From a checkpoint of a small transformer trained on Wikipedia.
Architecture: RMSNorm before and after each block, no biases in attention or MLP, tied embeddings, capped logits.
Training: a variant of SOAP for these matrices, 1301M tokens, 4963 steps.
Each number is 200 + 30 x the weight over its row's rms, rounded and kept within 0 to 999. Layers, rows and columns count from 0. The size before them is the row's rms in percent of the matrix's.

# up: layer 11 MLP up, 1152x384, rms 0.102, rows 216-224, columns 128-255
# down: layer 11 MLP down (transposed), 1152x384, rms 0.0975, rows 216-223, columns 128-255
# gate: layer 11 MLP gate, 1152x384, rms 0.0941, rows 217-224, columns 128-255
up216,099,221,220,212,206,171,156,167,186,161,230,181,180,207,202,234,228,207,187,195,161,212,158,165,169,158,237,152,175,177,157,169,193,248,230,186,224,259,243,225,195,165,184,161,177,166,201,206,248,204,185,169,211,220,258,176,208,216,194,186,237,172,168,219,157,246,231,268,222,175,155,206,195,212,200,182,215,201,168,208,145,202,175,201,169,231,190,195,167,187,204,192,136,205,246,150,198,174,190,202,179,218,184,169,249,174,202,253,229,189,290,222,216,207,202,178,195,181,233,159,167,172,182,216,233,190,248,259,190
down216,100,215,189,194,222,200,151,174,244,204,214,217,240,222,196,198,240,193,170,195,195,223,155,231,262,172,242,170,180,202,190,200,197,213,177,171,174,145,187,211,211,260,154,224,202,159,178,205,233,167,195,226,182,125,189,248,156,212,166,192,193,152,215,260,176,250,213,202,203,186,168,182,156,176,199,226,212,172,236,217,208,208,187,182,183,184,204,210,185,233,224,188,221,163,190,266,199,242,220,196,205,207,230,240,178,172,200,199,134,183,222,225,191,216,182,184,188,221,197,137,197,250,175,190,141,231,224,208,211
gate217,100,225,217,185,159,192,241,207,153,169,192,213,202,217,210,198,202,234,236,241,239,159,210,199,242,187,191,172,165,233,180,210,161,214,203,229,202,217,201,202,212,218,210,188,129,214,205,204,239,157,195,157,183,230,191,237,222,237,216,218,210,183,204,149,254,231,214,205,250,240,180,161,203,248,182,230,180,209,194,179,211,229,198,212,183,187,235,248,176,190,152,183,222,207,248,210,126,238,223,194,258,178,189,197,257,223,211,217,189,152,171,213,229,260,223,196,169,241,220,227,116,179,201,144,200,219,199,188,191
up217,099,189,218,187,215,164,176,215,191,159,230,200,177,176,246,235,182,237,194,210,168,194,182,166,219,219,158,226,215,173,162,225,254,196,191,219,245,186,196,190,209,192,168,138,178,228,177,187,252,194,204,216,243,204,182,194,211,138,233,164,209,244,196,219,229,142,225,263,183,209,196,209,223,163,160,175,266,163,256,230,207,251,194,182,199,220,248,174,192,198,225,192,232,185,175,207,270,214,193,181,187,199,148,155,196,210,183,201,129,225,155,198,200,232,155,180,168,190,224,171,225,162,171,261,238,230,165,168,173
down217,100,256,246,161,217,235,203,193,207,208,156,154,175,205,197,226,194,196,246,231,164,233,207,240,212,233,176,214,204,212,169,193,199,219,196,186,213,207,225,250,170,202,150,191,126,204,218,209,187,211,152,194,222,194,205,220,258,236,117,210,212,208,132,186,129,155,154,237,154,203,212,240,235,247,167,184,199,209,230,267,192,187,200,212,184,208,198,189,209,208,225,230,187,185,193,236,180,224,236,193,222,173,199,201,235,231,184,220,181,221,176,228,194,163,238,176,222,206,171,208,190,164,184,213,232,157,198,158,194
gate218,100,200,205,155,220,183,221,202,189,231,178,194,239,164,200,207,253,215,182,216,233,144,199,204,208,238,173,237,175,203,168,205,211,251,199,193,187,140,198,210,168,197,215,155,182,217,205,261,245,245,235,228,201,273,183,229,159,224,213,160,194,217,188,165,179,213,201,221,155,188,225,139,182,199,232,198,216,184,184,176,205,228,202,226,176,203,160,207,242,177,152,190,141,255,216,178,224,163,191,222,159,154,227,208,200,175,200,244,194,209,265,153,183,184,207,185,256,198,170,224,225,295,188,172,207,223,200,207,228
up218,100,171,240,221,196,198,215,262,211,118,167,220,250,228,178,158,192,214,164,191,200,158,166,215,206,178,220,199,182,177,177,179,172,182,184,234,152,223,244,214,257,214,187,155,199,227,203,188,221,213,161,195,226,179,188,203,228,198,211,206,129,191,215,218,178,207,223,202,223,205,243,188,205,188,245,168,191,193,199,234,180,102,187,195,230,209,212,192,194,206,213,197,192,187,209,212,246,179,218,251,145,196,240,160,167,225,239,238,178,192,225,208,241,184,200,200,207,191,219,235,229,211,185,173,169,197,230,184,255
down218,101,139,189,165,164,220,200,169,202,164,212,190,190,197,209,189,144,184,192,207,208,223,160,136,183,223,165,199,180,226,210,201,222,210,214,202,166,225,181,208,226,203,196,186,192,164,181,201,157,194,207,176,172,200,160,263,232,245,184,165,189,232,207,185,230,192,236,237,151,142,186,206,208,217,204,170,194,202,272,202,237,255,234,209,204,175,190,193,164,209,234,160,168,220,206,155,184,214,241,226,237,204,239,233,197,240,184,199,187,217,234,149,116,146,202,203,198,248,192,273,222,245,184,204,212,201,171,191,181
gate219,101,179,185,247,152,155,211,155,151,212,169,219,210,237,211,159,216,133,217,175,180,209,211,202,251,243,144,228,174,219,217,173,205,241,197,210,172,178,210,237,249,136,199,271,161,226,234,186,234,162,217,208,155,172,197,189,196,151,234,189,157,230,185,189,159,175,170,232,183,227,207,217,226,209,163,178,216,163,185,159,213,143,222,180,235,199,170,202,185,270,210,202,250,195,153,169,196,219,210,232,192,178,204,170,189,203,237,137,258,169,217,157,210,187,249,217,135,204,197,265,179,160,188,186,178,199,206,179,200
up219,099,220,211,163,283,224,185,188,173,199,235,233,169,152,198,151,211,200,190,225,242,189,181,219,233,131,212,174,145,161,177,177,166,227,196,242,264,130,226,201,191,237,151,241,214,155,166,183,212,170,168,224,154,161,256,214,200,227,171,176,242,251,165,200,181,190,172,162,175,198,226,179,154,231,210,187,188,191,255,205,146,182,197,230,223,197,186,212,180,157,216,204,220,196,206,245,194,262,191,172,207,174,209,201,220,207,234,200,202,215,202,250,169,185,198,185,191,181,233,184,182,170,228,191,192,200,187,180,222
down219,103,186,165,225,221,222,218,151,195,191,156,193,221,239,206,184,166,170,152,219,167,198,202,117,245,207,170,244,211,240,220,238,229,182,190,210,218,259,197,228,244,194,218,225,188,237,190,182,240,235,208,162,183,137,223,203,217,188,166,275,223,248,147,191,190,158,141,194,236,200,238,225,243,210,187,119,187,194,203,232,247,178,222,162,202,150,244,220,225,234,187,218,221,171,197,162,190,221,193,201,150,255,188,203,146,178,254,141,179,174,186,248,241,229,215,191,167,193,171,252,193,198,229,200,215,210,214,176,190
gate220,101,211,214,200,220,125,175,156,228,227,180,223,207,204,243,133,189,223,202,202,157,206,197,214,224,236,172,216,141,182,221,218,211,173,219,226,203,237,205,169,280,160,194,273,223,181,259,193,212,231,176,227,233,156,194,187,194,193,184,198,198,173,166,221,225,230,196,153,182,191,161,219,179,222,237,243,146,209,184,209,221,253,231,150,207,197,204,223,182,217,142,220,205,176,197,210,141,195,226,177,200,257,219,205,134,183,201,204,201,222,204,202,229,241,165,201,241,200,185,182,201,170,187,218,202,232,169,200,170
up220,101,238,150,195,245,189,207,236,220,214,220,181,177,207,273,254,215,204,231,165,158,159,221,245,193,212,238,224,245,173,160,246,236,244,232,159,224,204,166,171,152,230,186,264,228,201,242,194,174,203,178,182,212,218,225,196,189,219,173,159,241,211,210,189,192,174,180,187,122,211,180,222,207,174,239,216,204,214,162,153,254,290,234,142,170,182,215,211,181,216,193,203,209,198,174,251,240,195,218,217,216,210,224,218,250,171,210,186,242,149,259,210,181,237,188,223,238,239,174,188,193,200,171,262,199,231,173,221,181
down220,099,192,222,238,174,217,243,219,185,215,218,233,177,182,193,226,129,192,200,255,183,177,210,142,242,188,193,228,216,177,191,227,247,177,204,214,147,250,208,126,234,141,173,219,285,239,146,260,200,253,239,202,230,258,191,212,208,223,224,231,178,162,179,196,226,169,178,255,219,232,225,178,226,180,204,233,244,224,212,220,177,178,181,170,226,218,194,198,215,176,191,222,248,236,212,191,207,236,199,197,217,214,218,157,256,147,232,164,173,202,198,168,219,200,187,218,238,205,204,224,202,203,188,178,218,233,195,184,206
gate221,099,229,174,154,239,200,219,255,206,208,204,187,199,246,212,217,223,197,198,210,177,212,181,206,204,201,179,206,228,193,258,178,174,191,163,196,184,190,165,194,276,224,182,188,234,190,211,195,210,185,222,216,205,209,224,244,252,191,195,205,186,154,193,189,216,189,177,228,207,286,196,195,172,173,170,268,208,207,212,224,177,192,236,203,179,190,222,281,178,235,192,208,190,176,250,196,206,154,245,189,198,211,187,239,151,135,222,203,129,213,118,165,237,188,175,239,221,231,202,191,170,187,170,219,225,223,184,253,153
up221,104,221,213,182,210,218,200,218,202,239,175,238,187,179,199,229,174,154,247,241,178,144,218,208,230,221,209,207,205,149,205,249,213,244,262,189,171,220,240,184,104,205,232,232,244,174,228,200,236,190,247,193,218,195,192,203,231,190,179,173,164,172,165,226,220,230,182,230,271,246,199,167,230,192,218,202,171,155,196,247,208,196,225,191,204,201,201,218,150,207,144,174,159,185,193,176,233,209,177,196,158,275,209,184,159,215,222,228,159,169,202,146,130,178,232,186,235,202,199,178,153,216,235,283,195,164,193,198,203
down221,103,187,207,187,219,227,253,190,228,160,173,252,202,150,217,180,174,207,247,183,195,180,166,193,232,192,214,209,210,200,188,237,247,164,246,228,177,239,177,221,156,247,265,180,189,199,179,175,217,197,215,244,210,218,220,175,217,226,184,218,187,129,232,199,160,154,195,204,259,193,203,208,203,164,250,246,177,218,209,151,232,220,173,179,161,239,224,205,231,164,154,206,257,181,205,181,216,148,205,212,197,191,243,219,213,150,157,182,274,137,207,229,186,206,212,206,186,213,183,180,188,167,207,217,227,209,162,217,241
gate222,103,244,164,161,190,210,224,185,189,186,221,162,173,173,155,187,231,176,216,236,166,210,220,170,219,219,234,160,222,224,153,205,197,233,143,215,171,192,238,210,184,184,168,201,251,176,183,202,212,233,212,163,178,220,218,211,223,193,211,226,154,179,190,198,197,190,141,252,240,241,183,230,173,168,146,222,227,169,157,235,208,211,224,176,206,273,188,170,154,180,185,233,199,204,184,240,134,183,219,211,246,244,199,253,192,174,251,218,252,198,231,189,228,229,246,218,217,197,188,160,194,187,203,197,204,214,220,169,198
up222,099,236,187,212,216,194,194,237,212,191,189,184,186,163,130,215,250,220,243,181,189,146,183,200,179,180,238,241,175,142,187,187,93,226,187,195,205,139,149,190,154,247,117,191,213,173,218,188,196,205,234,200,210,190,249,255,212,245,260,229,160,215,184,235,174,216,240,203,147,160,190,216,220,189,226,180,235,194,184,210,206,213,235,232,202,205,172,199,207,222,225,200,216,197,162,162,184,240,233,200,185,246,209,240,181,238,182,268,238,205,209,200,224,212,182,195,155,231,239,228,240,191,243,197,173,236,204,201,208
down222,100,189,207,239,247,193,208,180,198,165,220,248,212,206,285,197,221,195,226,175,218,215,241,221,196,225,199,198,180,207,205,236,208,225,205,230,226,136,220,202,191,144,188,166,199,252,220,224,165,188,176,238,200,151,181,178,190,174,170,190,237,205,180,144,242,224,234,221,196,240,204,118,182,257,198,183,217,197,236,185,206,252,206,250,203,198,162,176,218,188,231,238,211,153,215,196,159,194,254,234,256,200,209,228,232,231,209,184,253,218,226,224,177,202,241,209,151,183,236,177,201,171,254,172,142,168,171,210,148
gate223,097,205,185,206,209,177,207,236,197,183,235,201,235,196,163,185,167,209,206,188,187,244,177,176,205,247,222,203,242,184,170,229,212,185,143,203,213,220,174,198,181,187,204,217,186,152,135,281,177,200,195,195,168,202,212,217,218,203,195,240,204,248,166,143,214,191,169,211,195,186,174,276,125,187,213,201,157,221,244,185,187,211,216,213,202,200,190,178,195,236,221,222,215,194,226,207,165,189,182,170,214,203,248,171,151,184,178,175,211,203,240,167,182,235,217,181,172,210,171,231,216,189,174,219,200,192,191,126,169
up223,095,227,216,219,212,226,123,213,250,251,146,216,258,126,217,221,167,208,215,206,206,228,210,164,185,179,185,178,223,195,134,181,166,175,226,214,178,228,202,206,204,207,147,226,245,247,191,199,234,179,258,149,230,234,188,245,266,203,208,221,254,245,189,217,184,172,181,235,157,215,212,161,194,244,208,200,203,159,210,251,173,161,179,176,201,184,192,236,205,222,187,149,197,207,204,176,136,214,193,246,221,161,199,213,147,223,234,244,198,259,181,214,204,162,170,223,196,207,220,226,178,197,177,147,182,235,257,178,240
down223,094,181,219,221,218,167,213,202,175,223,262,194,189,210,226,187,199,232,200,190,215,155,209,219,145,186,178,207,236,218,227,207,220,147,211,283,210,207,189,275,167,227,188,258,204,190,187,163,202,205,237,123,196,212,245,139,167,176,262,205,198,179,201,193,192,227,227,206,190,173,226,185,170,218,218,228,211,240,186,160,183,223,207,212,173,192,204,225,185,172,154,242,190,271,190,180,221,194,271,199,170,238,209,229,219,185,177,245,199,195,232,192,228,207,238,227,221,196,218,239,213,151,231,195,205,193,141,209,194
gate224,102,200,187,244,223,132,196,214,180,202,186,169,230,140,211,220,204,232,220,193,238,245,189,192,226,159,202,152,261,188,188,198,210,180,179,197,207,192,216,155,165,159,201,185,181,136,185,202,152,270,152,199,173,204,199,235,167,200,254,169,184,204,279,167,251,216,193,212,167,202,245,252,201,188,180,202,229,206,181,202,198,181,235,183,191,207,200,182,217,195,187,250,216,201,301,210,223,239,204,160,180,194,188,268,168,198,213,196,227,187,190,209,191,210,213,198,190,231,191,174,239,211,215,165,153,144,215,209,193
up224,099,228,215,173,194,195,224,162,185,232,177,215,181,136,208,216,236,167,209,131,166,146,245,201,214,157,163,201,235,204,217,225,178,205,164,142,118,183,211,214,259,231,200,209,216,250,209,219,204,212,205,156,205,224,154,134,248,252,207,183,232,227,232,194,261,220,202,210,182,192,170,182,199,224,172,179,240,179,205,181,157,128,229,174,192,227,169,228,150,208,206,226,198,228,171,218,161,223,219,217,248,201,179,195,161,182,203,208,183,126,190,169,213,234,214,245,216,170,167,183,239,209,241,189,206,179,147,180,210